Weights of a small transformer language model: 3 heads of 64.
Each number is 128 + 24 x the weight over its row's rms, rounded and kept within 0 to 255. Layers, rows and columns count from 0. Numbers have three digits each. The size before them is the row's rms in percent of the matrix's.

# o: layer 3 attention output (transposed), 192x192, rms 0.134, rows 179-191, columns 0-63
# v: layer 3 attention value, 192x192, rms 0.142, rows 180-191, columns 0-63
# up: layer 3 MLP up, 768x192, rms 0.153, rows 0-87, columns 0-63
# down: layer 3 MLP down (transposed), 768x192, rms 0.142, rows 0-86, columns 0-63
o179 099:125123146144167127139128130134124172141166095165136144135124089141150146134112162146130144131120061128084151116133136170126136165149154098129108145137138111153127128169115101097152105128100106
v180 117:103113123137133158130102119145131169146152170157110132122158135112116104082123126105134179132172137128160159111109119115111096144140134112106161120123101115147112122097109134115111165131132125
o180 104:130155134091112115121123183136134153132118094122151120132102142153142160179134143114092110105104132094083130122143100118163096117136094109125117141158175132147141086132181135156174148129116135
v181 104:106119153102125112125100127168160086115126115100200161176158134165123130092133086170158136143105138140124125144136128087190136163159147087152123108128151142107072158126095113131130163114155131
o181 096:162096136152163108159121161128171142170130126110094136057151103088108099120153130114141155112171125107122172147108140154119078098119140103122123140111140107183140131132140131140136141111126136
v182 103:128078100108102119120161114186129172143132144144134098097112115130180119158172150136149120173115104145102091135135137159133140143121145125119098172088110094162139125143124125102102124142159163
o182 103:143109146112117134118153156089137089123145082115189109143145129151111138124130159162152124102150100138152133130080121109113113124145105124147176123144130154094088138135149122142144113119087115
v183 105:108107171091073092111121110149129132138131145146090119156136147091094130064174111120131157153130122095140109106130157146120155154143127125138137142115140118095130084110111133100116149117122120
o183 094:157152118110190180114128145126148139129129141080161130115111121153111137158110144094112078124121147135126155102122095105189114122103090092133122138150141177128159148137139100143133117113137162
v184 109:101140120143099147119154139110126100128103162099109124140154123123083136106091115118163125124126119114135165158123067141149111122104134066103107093132119095176144157113155160160140149137107107
o184 097:152112103134101112147130155137144143076116144141099126118146151117137148133142156127097115150105115159134167159136135105123140099125087145160131130133130121086117130142111091142114120120093167
v185 109:154131167147144114112139131114152119138133150130127120104140177111124153108141097152127121083150136133104103133114135175143138153112118141131115121134166106152151149135155096131110083135111177
o185 102:110129127118067140105109119117110141152178093156123150141116104114156122167081131083125116148102102104142161129151100164124094110147103148104139088105088132111107102104121160139140167106147104
v186 103:103136132126082114141139124121160135125115115129116138128131150084118157117123160117106122162126163106174143165147083111125118118148118112133119089137101127105136147119171112101130135144167110
o186 093:145162138123148148103110110117065159126132097120147137159127150184113093105137108152136123100118115165118142166109154135123169097125141132151115118078132143119143144134080127158157141158107146
v187 106:108138139153157090171129098152117154114107077122128098131137152100117083077147173123137099129099109120125121105121122131192121121172119148161105158094140138123105132115122145121164164128156100
o187 098:129143120102138114104122139120103153144145140123126110120102095119138123156122133110117181096133097132142122134125105152128142148113156126122169089132165144113128112142110170186151128129118161
v188 111:125146114166123128153098131132123089095149163094120146137168142104150188135132072139102174122144183137128148130127156115115139144132149102087110141121140129092125100134112153143163125083140144
o188 103:103139133108123145156122144169139123140088137143133125141139128085150092147124099109119081142113063095127140087173125146166120111111116109114126149147139168168124123099110134120128137195148112
v189 107:083135092142139109119113138129118128116147107158128125153110154131170178102077097134134157081103102111175124115096120126119094127129103074134141124070139074121115143092118108169167115104129179
o189 102:083109184112148138182123131102141100129132162122115104094132108134137130138178139097110120152151145136080127125158124110090127136093153145091156139187103138119140079097115131099118173154150138
v190 108:108144101144110134137124117128117116117161118159167131159119148173159122133130129099154139130094127118112134124135140129100136118144145086089186122160110126148112139178157146123112162121104157
o190 104:128131090097128084124120167130146121149107126109105092111132067133095137131123128169127106160191138158105134107129133107165149127099073122134102161118097084132111163135120135139132122140144131
v191 093:149127123137136143103135112117103118105124140125166113141147104142110114116102127149110158143151113168079123113104097150131161091169137175126129099136165116141133081153132144117098142132122102
o191 091:109161128142166130174050108132159135170117106147115104080081167124149101103103135110109099133084140154141142167112116128147107175122156118115110133160121095130172139123108128161115140124129132
up0 112:128131141163160122126146099137129093110141123138111163158138116145157142091125103143146105100131110115103084112107168144114114147144119088145102142122106181154117127161155146120092181123165121
down0 103:167134106155134101100152111112147084143141178128160114111142178137113120179127097157137136135105140111161098088134146145134124126129156123112125123155111133193142124100142112145172182150105062
up1 094:120133115094100172154115164147148132129118109154110098120117123138161117133133098127094127124121107162120132123172159141127132088132136125107090164114077132127103198136155143122126135100074095
down1 086:079119148102137139127063156142156142136145104108128170158114161170127137120128176113104132104124139144120091078140166095137139145141113142099118176094133095079117120156087114122144133131144118
up2 094:116142148094111128176154154117141096164137108122106101108162108124122092121089093163156170110097116122140155105167171114114121097166156126109115107145126097122055105120149141127143161074121133
down2 092:158113115118128148091161094150128106115106132097143178194151078115092096175100111135121097123154147130135115173122164120154132155113142088105178127112121149108088100140140106109133121122158115
up3 117:095124096109130087134116150108109123157161117106091101140080130142192185113113166107096127138114118128155137131137138128091109140145138068131120112127116152100128155132137112119097142134137117
down3 108:151155069079113057125099146130129113128139148157101106148123158135069154103139116124158140126146103106154129151129150125094140099127145117095117117107100147128115123126153110152099121134127105
up4 095:116129132139104139110161127109106170086123153112143122151088110096094106126155121114126080201127091119138130152094133164111084169115091072148119158153124159129115104123090138138100101146151121
down4 103:124103165158141099134161114127125125069089185075127099097117098097132098141146107163123093133132135130119075132135120141130129124082140093129139118168113149144107100090161093140125132141137115
up5 099:111152118171145148136144129156083152127118116138134163132149077095138086154135140171127133136156098118127089132143151153102122138100142165144104129146094087115126102102128106111124143123139116
down5 103:135145138118121109165136135119116100097126182127088139079108134112107124120163118084123124092117126112118107126142111150090176103110121119174138165123115132134089079138161120157126124127119130
up6 094:150128109155142157159108095139133115145126135116110145157100137120129121102097149074152110125119153109140111133118091152102153095113119136117115113129192134110163122151124089109074139149122141
down6 078:140121125139080153116150127093132076108133179109116122118134108110116122200122158107119122099132112112130080092116143149123132138139167144121154138099095150159151086122124164150108145136113129
up7 108:146069123134164111145122174117149144095129137133154111132114157130106123153144134146148104126144117198147155116116172107093132170114102105098195122078131130093148122149119147144168124145162164
down7 110:172143133145166114151092119117124163117143119132127126142143164149136122073164097122115140166147136124116163144121098111101146115144107113142118139131179148090140148140118091114104133153147088
up8 104:160128130165085126154086110121108085096110130139135120159152149108117153134128146108172090149111125114162159124101137119181140127107115086115119139143143134121108123133091100103139120111108141
down8 107:151125158130159105178087108121127099124098138135132119135184134103070154141125136115140122163127095104108150112099119152166107159118107145153092107136163143157131130109161135104134112100140155
up9 106:127178098115109122099136153153132152113106155117087161145088152154143094126111135115138122121109144137130116091143149095120131128097137149141108137169127112147122157162142119160131152086156133
down9 097:114160132118102140093126141126121093135147105143112115150129165088143160188125097097120127126108101142134132155144148111103111083123133110133125115117135141104113146119086199121127170161097140
up10 105:132127100125113109114142124127163164077118149140134140124156159096159169119115111131104142140113091130166129083063103147126143139137121133152148148073105122132130127140150095148136134144075134
down10 110:122144133149100158132125136110160127144110144136138094120139101125069123149097111133145059098172134150145092122089170157112169085120125125133122159116109145136099125109113157111146107156116125
up11 096:153213141121154123098131097163163131097105129105133107120142132130114111118117108103100140153129129133128092162118108093126098171147119150129139133109142115171126115115122136120159141101144156
down11 087:124124123130131072113122138161120125178135187127116103124181092137149132166129114083129139105129094116087127151118136152074113149158133149086079146114108132113135118114144083145165108162130123
up12 106:092159109095110129143141136141076108074142140117132160089139147128134064129147159118187123137110092134101114118125121119100136075152142118123127134115108161170155134133114144121120170159117152
down12 092:114104119142143121135114160096161158125143112139149092136162175127144142121087158092158130090122105129116106098076128115096102159141116133158096100091142108124138130096114142153158116130193126
up13 101:126119102183128109115109166110099181072121131100151150111144137166098121127129126146101140125135150099165084142150154077167112154169126122117055096150137114132099160122091164168086100151093164
down13 112:124168137097137128143158138089125133106122140117116106114153099131157100121133129125133111131154146109172134097123153119146116143158111106115120099127150121127103092169156095144101138115162115
up14 101:173119120129137102125096076135142103105111136137124126156122097082146111159146081160162144131149142153140146156129090111131125132107135082108146156138119154183127142121114171101144142134158082
down14 110:083155126114134125161189103116090137123100137155106153142154136117126114129110113118125125093155102151117135146119123156113131166098148150118141143131121089169203130163113087135116133158109129
up15 100:094151110130135113151093116107133113115103170152096103147142138123188159148150107135114148170122071103103151137167111137095094096106106139165102143143096086129137160154120153089130156090173138
down15 104:159098109142167097113135144140132094124142156163112129142093122116143090147077128154138149133129166125092051181137086152127113144128143142130157105111124128101125131149124151111121121144149123
up16 080:159105157128119116109088121108144172143155126138117087087107121097118082147118110111123111123141115074104139115141148126112138112120073123058162121126158130123155154124151156116140176157100107
down16 095:115140085120129125143131134109147111133140104138113118131093122150150145071142128121140133120094133119105075125183143094139159179149120117168173111136153106123150147135137163112127150138178134
up17 103:157154115155132135100105158155105129080067142167144134098119107152180137138117165123130086113152116167157168119142121096132106100108142134108130130049084103098136142139098155132115156138126134
down17 109:111142144147133117137125106168126133138097111121163136112120164111148131119146130144141115146145091189081122165109158124086131122124120087130121118120116151143090146118088142116108143098137136
up18 093:128105144072108141139171145135126112104157181145189112148120126151100162129167133147130129118105145113149085144087120105161182115064154164130132164145137143096134123106130141108096091083096111
down18 091:166125120101155159127141089111135130104096153110091102148122115143114141150104140146134145147129120132089148130114143133148106154105137114099146140121076162140121127112082159122134155143147216
up19 100:162143125148145119142131143128148108132106077118098137174183118140118138111089153144111117106127095136099113135136146115119129126145094104096101116142112136110134127109098104118169123177132112
down19 112:151138154122121119159157106069155112125105102099127125119099158161138141156121165108132156159125137148124134165126123140137144118138125131102128126131140142187080170121147132137127104164070115
up20 099:108173136142147140145139129148096117161093115106159135106203156112084139117132144194154121147167135135128113157137110146123077110123130159131132100160137106112092138067130131140129146148138128
down20 096:129129136127088139155071104141151120140165113128125132135098118096180124159148134133109119156103125111144123141121153115126090164153174107138101115138166158076118181085136138149146146126099128
up21 092:108124090095120138085144147115115127097138112144121109192163113105112118106145148104140145166085109111125163119199101122090141129118114138081133152142095162135094150137100092095133108127095139
down21 108:103137147151071108101128128105107167137117127160130135162143105144121141130109140128128126152090104090105150140133133084114103100118109132098116135155105124152092101157102108121136066138121101
up22 102:168178137102152155149116112133146095114118137159133115165171142136134129122120148145128093178123101088088100134140122127167129125119136131148119165130138165097110132085059145086126142126148129
down22 097:144103192116115094150115157125130177167127114110126071109081085148121124110134114079130111116155082145092151117163157134128119139099154187138100134108134132106125127108102135115130176120148165
up23 098:135130143102106103170125145162150167171133155141157148133142133141157137090143141126142107129196148138097144162138112143120131186134114108147100154089096119084120117171153114130139143122149120
down23 112:150124114146138157135098180141114157088152101169136102127110121100125121132148147104129148155099084125130129077167120142137140120128092143097076159151113105126123158158104111145138101082100136
up24 089:149146096105117129129127102174133170076135150141136152136104150120131115121155129084138129122162158135145136133152118134095118127092098104116120123152081110109126101135075154147155129104078115
down24 101:110165153111119160116124123159112146144167174111191142104156106151088117100138135130176104171123156111109103129109126098123128138125099126121179179138136105164104124124140135136134099076157110
up25 101:134090120157113130146090117144155119119125134147129156137125169140130109162184109070159142141149130107136102125088097160155121209090112114125129129154133135161172135148121130143123127135072105
down25 100:137126120116112137143154141104150127073073103144152108178135096097091139159164126103148151110116144161111099099142110142180123173109121100135171146153139139161118149138133104129086121164099107
up26 099:147159122091096159143131083146166093138125122121086149110147141119130153108182143123154141105105101143136127118138134141188099082155104148106131134134132104139123077146171192125197128138119135
down26 088:146114134115143174100132075130138121159160128110121062144121074092134111173128147144161139089131152137134139172081145122150130123113127135103162159087136078096169165123128130102167136146158106
up27 109:122129129103145130146146090117128136068151135162128132127114100168169135084156153180141105172129126151149160148115136101130133136164150124121105112147096116153208150135125118114080114136078128
down27 115:126136123134118126130142132106134136104128141099153145151108129142149094136161152146136119118151104166107121100134117150116137126126118124107172164138094092147104054134132145106113167136163098
up28 108:149135100141137148150111176107139137100121095092136121125172127160167135103136099119164078108153112116062109149137109113125099109155162180178101121101147105111105154140143128161128113104134128
down28 085:185112143107142097091163121143107074141149174172151107115135139142173170142104108132121174159100126125112111135164206131123155125110133110122136147130128157126149129113147110132132134170123157
up29 100:118129161105101115153116146157133156149125093138095119104150093128145104102137111118163110148154099137167155139140154142116109106123129127140125159150165111160150123081123156154132159101102069
down29 109:101154116120163118147153162135143140132108118121124176137165113126181106114130088111122150155126098132137147133170082107161129120118133133146137122202089123113112110171106132118116121111110134
up30 091:105109124115092098098102180156134091114095140164146156102144149103131115145134133164145117086102106109128167100114107095139084177089180116124137151100065091208118123123145132120142168131090127
down30 096:080119130098107116147141149128128101096136070176178149140123138141095155095069105126154130121146150092163108125132125086073130129131079137129132133151190117121137114157135112115075106127098147
up31 094:147091165102101127101165110142127139102138104164135121104118126125186163143126057126064075122109100094118110126129121107148089136163137166100133133129117126137125190139144156145135126154140112
down31 106:180151131107157054161151121110161162126122114136147145158182123136154136119150111159111140115113110146153135150153142154107108110119120107096134153135107126088164110136140169135125068105145131
up32 087:100116114147128145156103127169166141094092097126120121124154075164106144133126166148158110140137130144135097103128126156123148132095134088129110148156120128162093164119108046150132135137134124
down32 098:131169098103107142156101127157082141135099139120122159127124125116134139158120144165107165130134114162103132081131140144145147101131122170101088147134122114147134108159140125098113180143086118
up33 105:076123159085123135166132123112187128121130142117074125084111142161147135137155159174157092113145140172112118118126144171105144114120123130128133163130127136086178115133109149138120152132139130
down33 100:138169118144128170139161115159125147125129129125149148102134143143102125125107131099124108146116108158128143111132124130129108125112120120166109136127115153074107154110132113183164147156095120
up34 100:113093143137131089180111115104128126126128140130127172123117125132138075142155150119140093137105136106129118103130086083124173096122129152102098111106147106112124098138133134147131100129139117
down34 093:133108164089083161141156132156149131154130122127139130136184100104131138133128107154154112132128111140146150140113139117094100135180108125153102138102156167141155138159148117101152111155090120
up35 102:094114169187126156152139111094118095124139125135144165129180124143150144113132122152124134202087150111123114109140138103137137095098101130115123109177120146091160142116129103186131089084109107
down35 116:087117143138133117139162109135090139087114099152119119112087147121159152134120131138120119144117137142117141143154091164091171116143102105139152150181100145122146169139112088161133124135121127
up36 123:085142081172122159127130151109171130140126139112144101154159105143114142077099136107113164099098107105138116067105096152130163154119142130129156137124144147115177135164100131101131149108109108
down36 106:168101145149123161132110143126110139149165114117122124117141139148110097168105133109149091124104097124120155129070096121169114140172149133145126156134121134112141130100121142158142126094157144
up37 098:082119110110159141113142144144104113153106108116152104162100152147149099152102137133139126142135111110166095107135138104160119098121138147115142125170113161136085161160125130154134089157146130
down37 100:114109135110163127091127133129144133156149147104130143121128122108160104178127156117152106111146130129113110148162142123142167172070150190098094155114152144161111140164127139103090146150114132
up38 106:056105114088135159106149126118105122116138115135158127094121140139117121094135150152156114134115122122152118138105124169123139119119106096133086083127121131149123137097160171173118134123164127
down38 112:111130106119145138162117107116124097175133104169130166083128086118141134157154137083140146074148161121109103128144086162086126109131113137165128105136122090122142122127181152135130098129142107
up39 073:099119105118138108128117147136103128122155124128156098108126118162167164170108127092109131133138147088129073108121139151095096153094090132127084131106091093118149148101121098163126092174111108
down39 087:171163095120158097150101113148097084141153107154160147124152141171128167122094099142133146084157144151099109139137140098096140113140120089143092116146141149134146124079170134096131162117171187
up40 085:121123165135141121136096149118147106143165099142140128108103106117142128132166106153110159100161126130141075147134113133132135166143116118128112128136142114143120143134137126119129104165114169
down40 090:127101126105129125134123155117122121131126108147089136154095186179165145123110080161136118135141179115117140138123160089165121129096143158147124152112155163078055117155122117134111142134145135
up41 106:125102159121103075120174125116117119092150133181133150128101095151152117144096150140121146146125128119184126109138144119116106142096115129117132141126096108131127141131114103172161147186151150
down41 093:125129109116137126154135152086112101141100140102106147121112161101142152119126129125126084116134134144107143142074114157145129154159119109154119152096157113137123103152187136086130143087135132
up42 094:118125144177127128100112093107103158170127181185146098153139136157122120107138137137111199115117122113110101121099106092109113142134135138138139150100112120155100161133061139111093125119056137
down42 092:119148091121137137141132156126161143139144123139107072108100175110119162076120100121122118093109117091125145110081101131055137138164124106138111162077160109128152119152113162155114156111144102
up43 092:122049120128144135137110129106112148137127125162135127109120135145168128147130134144136102148111156151087117159121128099177111129163133094130100112100107104125178131113152122090175070160110123
down43 101:109121097119130136118098156118161145111120123127126105128103134143161115132099143097151098148126163072082104111131152081140113129112172115106151119126169090085146153156120123127165103138126100
up44 102:131120141093118129115158129174131124092126121145156094088143076127154133113160141176137102130159119167103140112133102154144120123109090124143109147096164130139157155143160127123124129147129131
down44 105:118149112103167094150123159098101116106137122165085157097166122116108148160113114107085137116158170133173136130123105125161141119102083096108125127135116156167125150102129113087101086170147091
up45 088:134163108137109128115109130165123159129092124162149122109107140129143155103144079149107140156096121089106140132143143140133085123108102108135146160143114129163098058128150135162170116124122096
down45 094:102163086085129132142142095149100127124138136120089143116142084118120093085123122122123167115129111104111145143126161103133151132100140149157166109169178158100130114143151082119080103155110122
up46 100:108155126121103144110129182176102137174152101162072132112110124115119157121126129149139088143088130135164133142134136152100176117115104129123119115148136127098126101124119158119099141132134110
down46 108:125142155094106129186097137150168091136156093107156157143105138107154151116137143160079119138067134123143134147170116168140130138127152174131087090123133121127079121147132138145120118106121166
up47 097:120140141118095144154132103134105111099102135117117088147131111140104120130096108085129109129090075150112146135110145092178133114135125132169138162045150120112130149130100131142112121120123113
down47 082:130131137118133063097151120140112108134156129105125164111104131109134124181164148117149164116140112165116143119119099117109136170118134168115112125174113126147134131104108154131137112139084152
up48 097:145157094143139171089109151119162112147135135106072107139129112134116115146137183075142075144138143145080107154142129136144108146132124153126118079115166070139137138113112098116149144136150130
down48 077:129106115100118167168150123160090107124110175150124106090108122148137102140178137077144148147129105182143144142130123181137101119150093181164107133146106130124140101146137126089128145119107098
up49 097:143135144136128145164109146129151108118126170174098092161144149135212108147138114116114106137077117131158123110131092086119128160136127116111115150145103107138091126127132129109159144135148184
down49 098:083134153115164120097129156154122134140125095094112126093113141135136119128123152133130112125118165129075114140112140123140137162105181086141152117151097152133144119079157135097123117145146127
up50 113:092112085115088110148120125113115136122147052130178093130111136117135134125120156150156096134114133158174156118171150134198132125150123125139134159115120134155167119092164114140153117156104166
down50 125:130122153122105140117132119140136095145136131158119146095155120156161119142088095123101110090076155182111115120138106121124145158150120122127121114070143114107165100118130124140093119135147125
up51 105:138110106136171123123125127150122104155115115095134137075141133145129127089105124116130179158125154114099095125141137090102074139058164159141147107180186173145126149101142120094128148123118128
down51 107:134162121152109103111105134127099112162167141121099095102174138095099141168124161146134137148109099127118116142110138135126157129111162153086101129134164110136142144137113121147159135156123172
up52 089:163120109110103137081117128104154141159156121092116114128136130098094097105200144182123124129136097138106097139099123164130103179179103100150129140165136121095106072119150145115143163135122116
down52 091:145123129110104146127133118096163133155135117081121105141115077136129115157134094128120142130155107107119134173155116147112132166183136082148123125156147120112133133114135154139135090143121114
up53 104:105157096162181096121135132122186136136152119130128113071122111096131128154156116139068131105116161100131152148091150100125092130150120142124142117121109141096128105124155098103109134151139156
down53 073:174159155082073166096159114121112164137149137131100128109139121143128165145138103143093139144172121123128116115139099082099123130125122127123107098163140139131152111117144130162153105120116166
up54 096:145168113109169169133146144084164143101131133079111140157123163126102170134115181131120103102109153114084114101145120133096128129145123112134137164147120123108161128114137127124138133107163152
down54 083:109090131142104141127105116104132129111096115145158162138133134119104096123154152156084115109106142132134134118091122060154129091095088150110119102118088169133077109157088131134104111106072136
up55 117:093087098147145141123083101127107129110145102141112115116139152149108156085098060123132121142102130166117112136084109095180095148136114140132117120165112079135102148130109123162128142138098121
down55 134:149126118147102147119153106123129120126101164114146155145096110104155082125106115120090114126140129112149119121140109108144142090131119141093181087077111125133121103141165120141087127125101129
up56 102:103142100113142127085142153122168120109113133156114070149152146133120105107146097127088132164102148129120097139123108124127151087127157092124167107147142137137100122135183127121173117135149114
down56 087:128159127078099136137141093125097118093120141136122121150163120156161094100156099085070144193142139108153120148125152163139153115106120138126135153110118143114168140098111118126153162117133119
up57 103:129139105099145110112127152087156088147098107097143132131177110165101120121079104111142112108130160135179131087110120168126148136164103139137122141144152133097094121174114188132122167138143131
down57 103:099129139098109139112129139163147121152148149099124136057106087070155115127145141094169110129163124116111153102112123157104127088106098114150111124159156093152121143135165129088157095170137127
up58 098:154148132099127124131155137077096095104137116161102136140154092117082144137153128154134154090107105150084121164115135130129145156129115132096171124164115132084164128105082163088137168142157152
down58 105:133127136125102123124124171115144113166144113116123118159165139131114122123111158151139134160132067122124128081177130160140073147146147150109111128081117128133122110175123146119147132134091098
up59 100:166134113192114120113138163170155118114142126113105152125124150116128130116119092091158128167132125135162151123148131116170110152135132147139082118157182111101146114087121171150128087144109159
down59 105:079157146182123116118083137130070101140115112138097138157109112100112135144151120110123129152109187158133161117128118146146149111115133117164139139117103145136110089103121113168106090120147078
up60 099:108130150136150124143154092124149185137128128126157128134137152136154162139172172136146135152104155121175136110155106092180127141145144113100129137141122127100143162114115169131150122106090118
down60 086:095135129151155121163151128152161149119112132116116173114132121137107106145137150090106087121146176109119162170125118127147113180134148102151139127122125118029167163114106125139110103079131174
up61 106:136140136141103134062130148120141144122141129125074134085133113116149136130115128121154141113125127103147111138068083113119116087127145148124087132086121134207149108114088109151163116119116133
down61 095:152108064164122152154131140134097121142147112116159140129107157163107181142125138160172133131124138102125189174118115112144155124188111154168098165150082134137164149149106133135117105101120134
up62 099:141111140119088133047138127156114136094146106125121113139136109126130126060158143120090162122098117109141151130140134096160123146083135148082096124145108110115129096120075168176114125158123155
down62 107:154074139117161160152145167118154132123139164127129113113084152121131138132145122100117095118093105168091139095144105101131133171082099162134064114119126118100118077162110152154168089120119162
up63 085:095114136129106102151108145114108180104125093128115115100100128117091111175110132127149097098144119110091146132118125180154143119088100137103072146130131128142113129138141100115101119186102143
down63 101:146067150146089149168091097118159097141097115089150159141128135114158140169115073090130149150145103123111131114109132145175081112150093124118115112123168121162113157105093128110121164147139114
up64 101:121136093108178133108154139122142124145113129122115123156148142137100126144152135160166170140153156106112117126079174137099144138126128120137147123128111133190114150114137192117080147166130107
down64 096:103097144143146148115138136122136101106163129144114091085108118141114101128089142119136136114162125108165157132098118147109175132182157137125178127110147105099083146108104115155149138103123093
up65 087:118111140145134102104150110131121122140105136142146106161117116089090141096147163142116143146139127113151129126171114147160126145097113157122144097166151131143117132158107131137127135142159143
down65 098:086106124153142174103147142129167182107085146113117115126127126127124127135145163095147130126134141115073122117098142143094126119135171141152123083112140171095130126139129094123117087147118126
up66 102:130089107087121144108139123159141121125119111140134173146145152147155129161115140119139107099167121184119112075145086120097148119142145151154072177126119143121112128128111162134106106130119139
down66 109:115125094172187144101139122091169080129105130100148157118142128101131117118108176155129155136117134124105116076136090144174129122121093142115115103101139122103105123120103188116155128134148161
up67 090:153158101085156111094113125134144170097129145106124142153110098201166095134133112111172133139135139131086108101102169145110105147148093126119109123102130133151120137141123174119136123114130114
down67 094:135102142153148148162149091141154132124169139100092105108154143168142103137145113097159140079110138093155123149142160107092148108156142126117116104117145152072118179113130088157179089154153124
up68 114:123129126185129148135150075109095099114133143094139116108094111122116156137134143177084139151146140148132098134114108153136123169155120141146120084118136148117173112087099128105123111116165131
down68 094:112129107149135136164127166109131134103172144081144101095112106141107168145148129147134102112111121140119109150125096145146106124163122151158121142077101138117129120115146133114133049121169142
up69 096:157110120070121130113141080147132089158179141118131155139117143081061098138150122110152121090140080130142114153107132103102152115106154091079167141160097095128134123115113124147114093104117117
down69 104:105117067091135146136141069114148117101131136138129121132128123151105130136123133145129112092155157118102145190103128168166116143141144120118126099141129163155100136133100125157174093113170140
up70 092:129149104124171132143176101179101133124132137126132125135124090087117088105124114108123145112132107128125144154100082134143144123120131133092098155131133122098123118174076151092129144133145162
down70 115:135144107117122143136172095102115174105166110108138141117108152113103148133181122086116162103088086162154156153118129147134129090162150099109121151161146109111117102110183114110111153111148145
up71 094:116100137106120141136123088131085113130111159134135123158089148141131134115157141105139094122084143117069148132097098151099103122152152128117119175101071176105118126107155143143159186125106144
down71 084:082158155105148097125117095121123148110083102113153143126130131146114136089156134137136114099122164131098124154090115131167146092166133096106126100118104140120139125073146107135151081146178135
up72 094:128090111104122123107145120148100116116103083172147151143122092120148113103085117135144119135109098141162106101074120131120120127115085124133171112108132094109131140116101123144159072145120137
down72 117:181069174132136150120106117071110160101107065144092092149104087134147119109120150099142106144115072185123107126155157141137136114139152125148138129139148080110136115129125086161128132132144103
up73 109:108149137151155127123086154112115134084075119138156111192142150134098133090138141161104100105132121104149135151138136117137086107176125160151143124142097149133180118131098116110129166112128123
down73 095:133134113132124154140124113128142122134142121074092110128104124131126122172090108130081116145146132134122113112150105151128120085140134180140120118132111083124127124096123121146118131074134126
up74 106:109112168136115135114180112126134105145113139072167151119147101154127132078097103115079127113140131132156122099100123164103114143151091126074122125163126149163115132090112128116156114140120107
down74 101:077110119100157151144149143141165132154134105120121160127118169085132155125138111128130143171148136125131144139109125127121161080167090136079102134168171106123142147119114174113141093101094118
up75 096:097103107140154124147105140114131138158131104124136152108119131139121098147130089160116111119090129140134122190146132141127113133142124090143152101119151116167127173112172123158145115144108078
down75 104:134174119121142147148137114119076128102111113135137141135167179142137160161149099178113117106121127148149142124145121155135111128088099069134160105165132136178108152164143160102108140096076154
up76 105:114125110120131138165152123089141127152165119155184106162110131155156103146127142113110135121134117097127122144133121158141094113082141130093106132123161112124138100116104143145125115133162131
down76 099:124143080134166150095144185112140104143103095114123164166122160117105122146097126128144099105154125114120105132157099124144120094133091135106139112173097092099098112167139163111104101092143137
up77 097:094138156132169141129144064160099154101088113083152076163094114162150084141105119115134114121134151137125070130123152117107105150092161137114125122123159160175148130124130150153108157179145133
down77 099:103145119094127157119093134132133131114151111102108113167144178144105120141113141117069150135152138086126133128124149104073129124128143150088118149124166119099131138143100114117100181134143088
up78 096:118149153141133163126136164147135152117123111128107148122100127084133096158159085086105125117159124149147153119118161135165126152101105098170116127121158102081146102108110166106070153130098155
down78 090:101116125158089133079144169140076108118119122104155168111135150137166141093130104136124170124154109124133128145147179122146123092112144135110135116176118102137130140097146177135141139189169126
up79 106:151112108157143143138123117104102135136139105119143128182174092149140171113123146148149089119098110134135119121138131064100120107138137141154117132173150131128129201083142120157100096133180147
down79 112:121140155120120136146103105113113147171144145123125136085116147115097153163135125104097136120113182113120163125068115127121125112150149143080112153066127115143135116141122135195082105130165136
up80 084:143127137152133140134076082138077140121142105144131108146115095131154083112120166133087132115087114095145140089089104119172096141178134133115129160088085130126087126172164123130114101153135128
down80 101:107139118111122123147104082104139100113134142156138100131103102132114107087091125127142139142160095163151188156113128088084128134094154110097123103104164142090142108105124119155159149123109128
up81 094:120081123140170102128138139093140125132116080084086119129101154125104108116111141096168171130120125093133133116135137089096098133102100118137128107168153107149128156175127104110123148152124128
down81 097:104123131163162102114157168133114146120146131133117136109130136111064152128126097092129143078094151132105131114125143087084133125114128104142137135116143152112140127125137133096125098131111121
up82 094:180106149165174102145143132116143107150140149136119126146175139125155152108140127152140104086128110123103097136165132121149161102102104085153149156144132115119159147106137108093137157114072140
down82 096:120091187146130183097142108135164193135148086084139109120100161112109153172144148132098116139125129109125154142121157126088106133115150173130111133111144140134156122177099103116152097120160107
up83 100:136101129083174164140093214166161168163158131139131123148103092134133136117134124148084092093123134195150113131100139107096084143125124085149108109103144150099126104131160104114108139111127115
down83 084:135103123147131149089138119099129098141121124105164154125123119139139121057103125179116145146107202160109103136161128137101120133120129068145177152142140088156113128105128126094091109104130157
up84 111:120114090130115141105051109110131101163108143130117142186122116104120122127151117133122111187133133123164101119104148111103139153105119126149073164133110151078128126159162134125159114140137126
down84 108:121111106107137098154119103131132143125098115105145140091121120108083164092173138100110127143192088122119137155120137109108124132118104098173124124160107140098143124106142141102130096096158130
up85 108:092104140149143087135127159135133080117139136128122121145115134133131154112144147115108130139120136111147125107146165060144137111131178122120113155142108112129109106129093153106134160094172136
down85 103:101120164118138149092144120168135120162135086140130114160134114109125103155151100186122156138141107138120166157147162130116106113167166130114131138159141119064077149100130125130130129116143171
up86 108:169140147139129119104119133125132147101107154156134100131137102168111121143098127134120128110159135149132143130138100149149113098102155132108098136149096154091121139106152120101124186108145107
down86 089:134153116123113146133173114132167080113053172173108127132118125115128126150122138140124099123182127110138135123107137133123144134108131118166175110110174136156059087146110150154087160110144156
up87 114:097124160102128149101082114102151128148136156111162181136149119166138142132107147120167108167113162112125080103076121122135119102126172136104099116103130144148117125143141147163107100131124142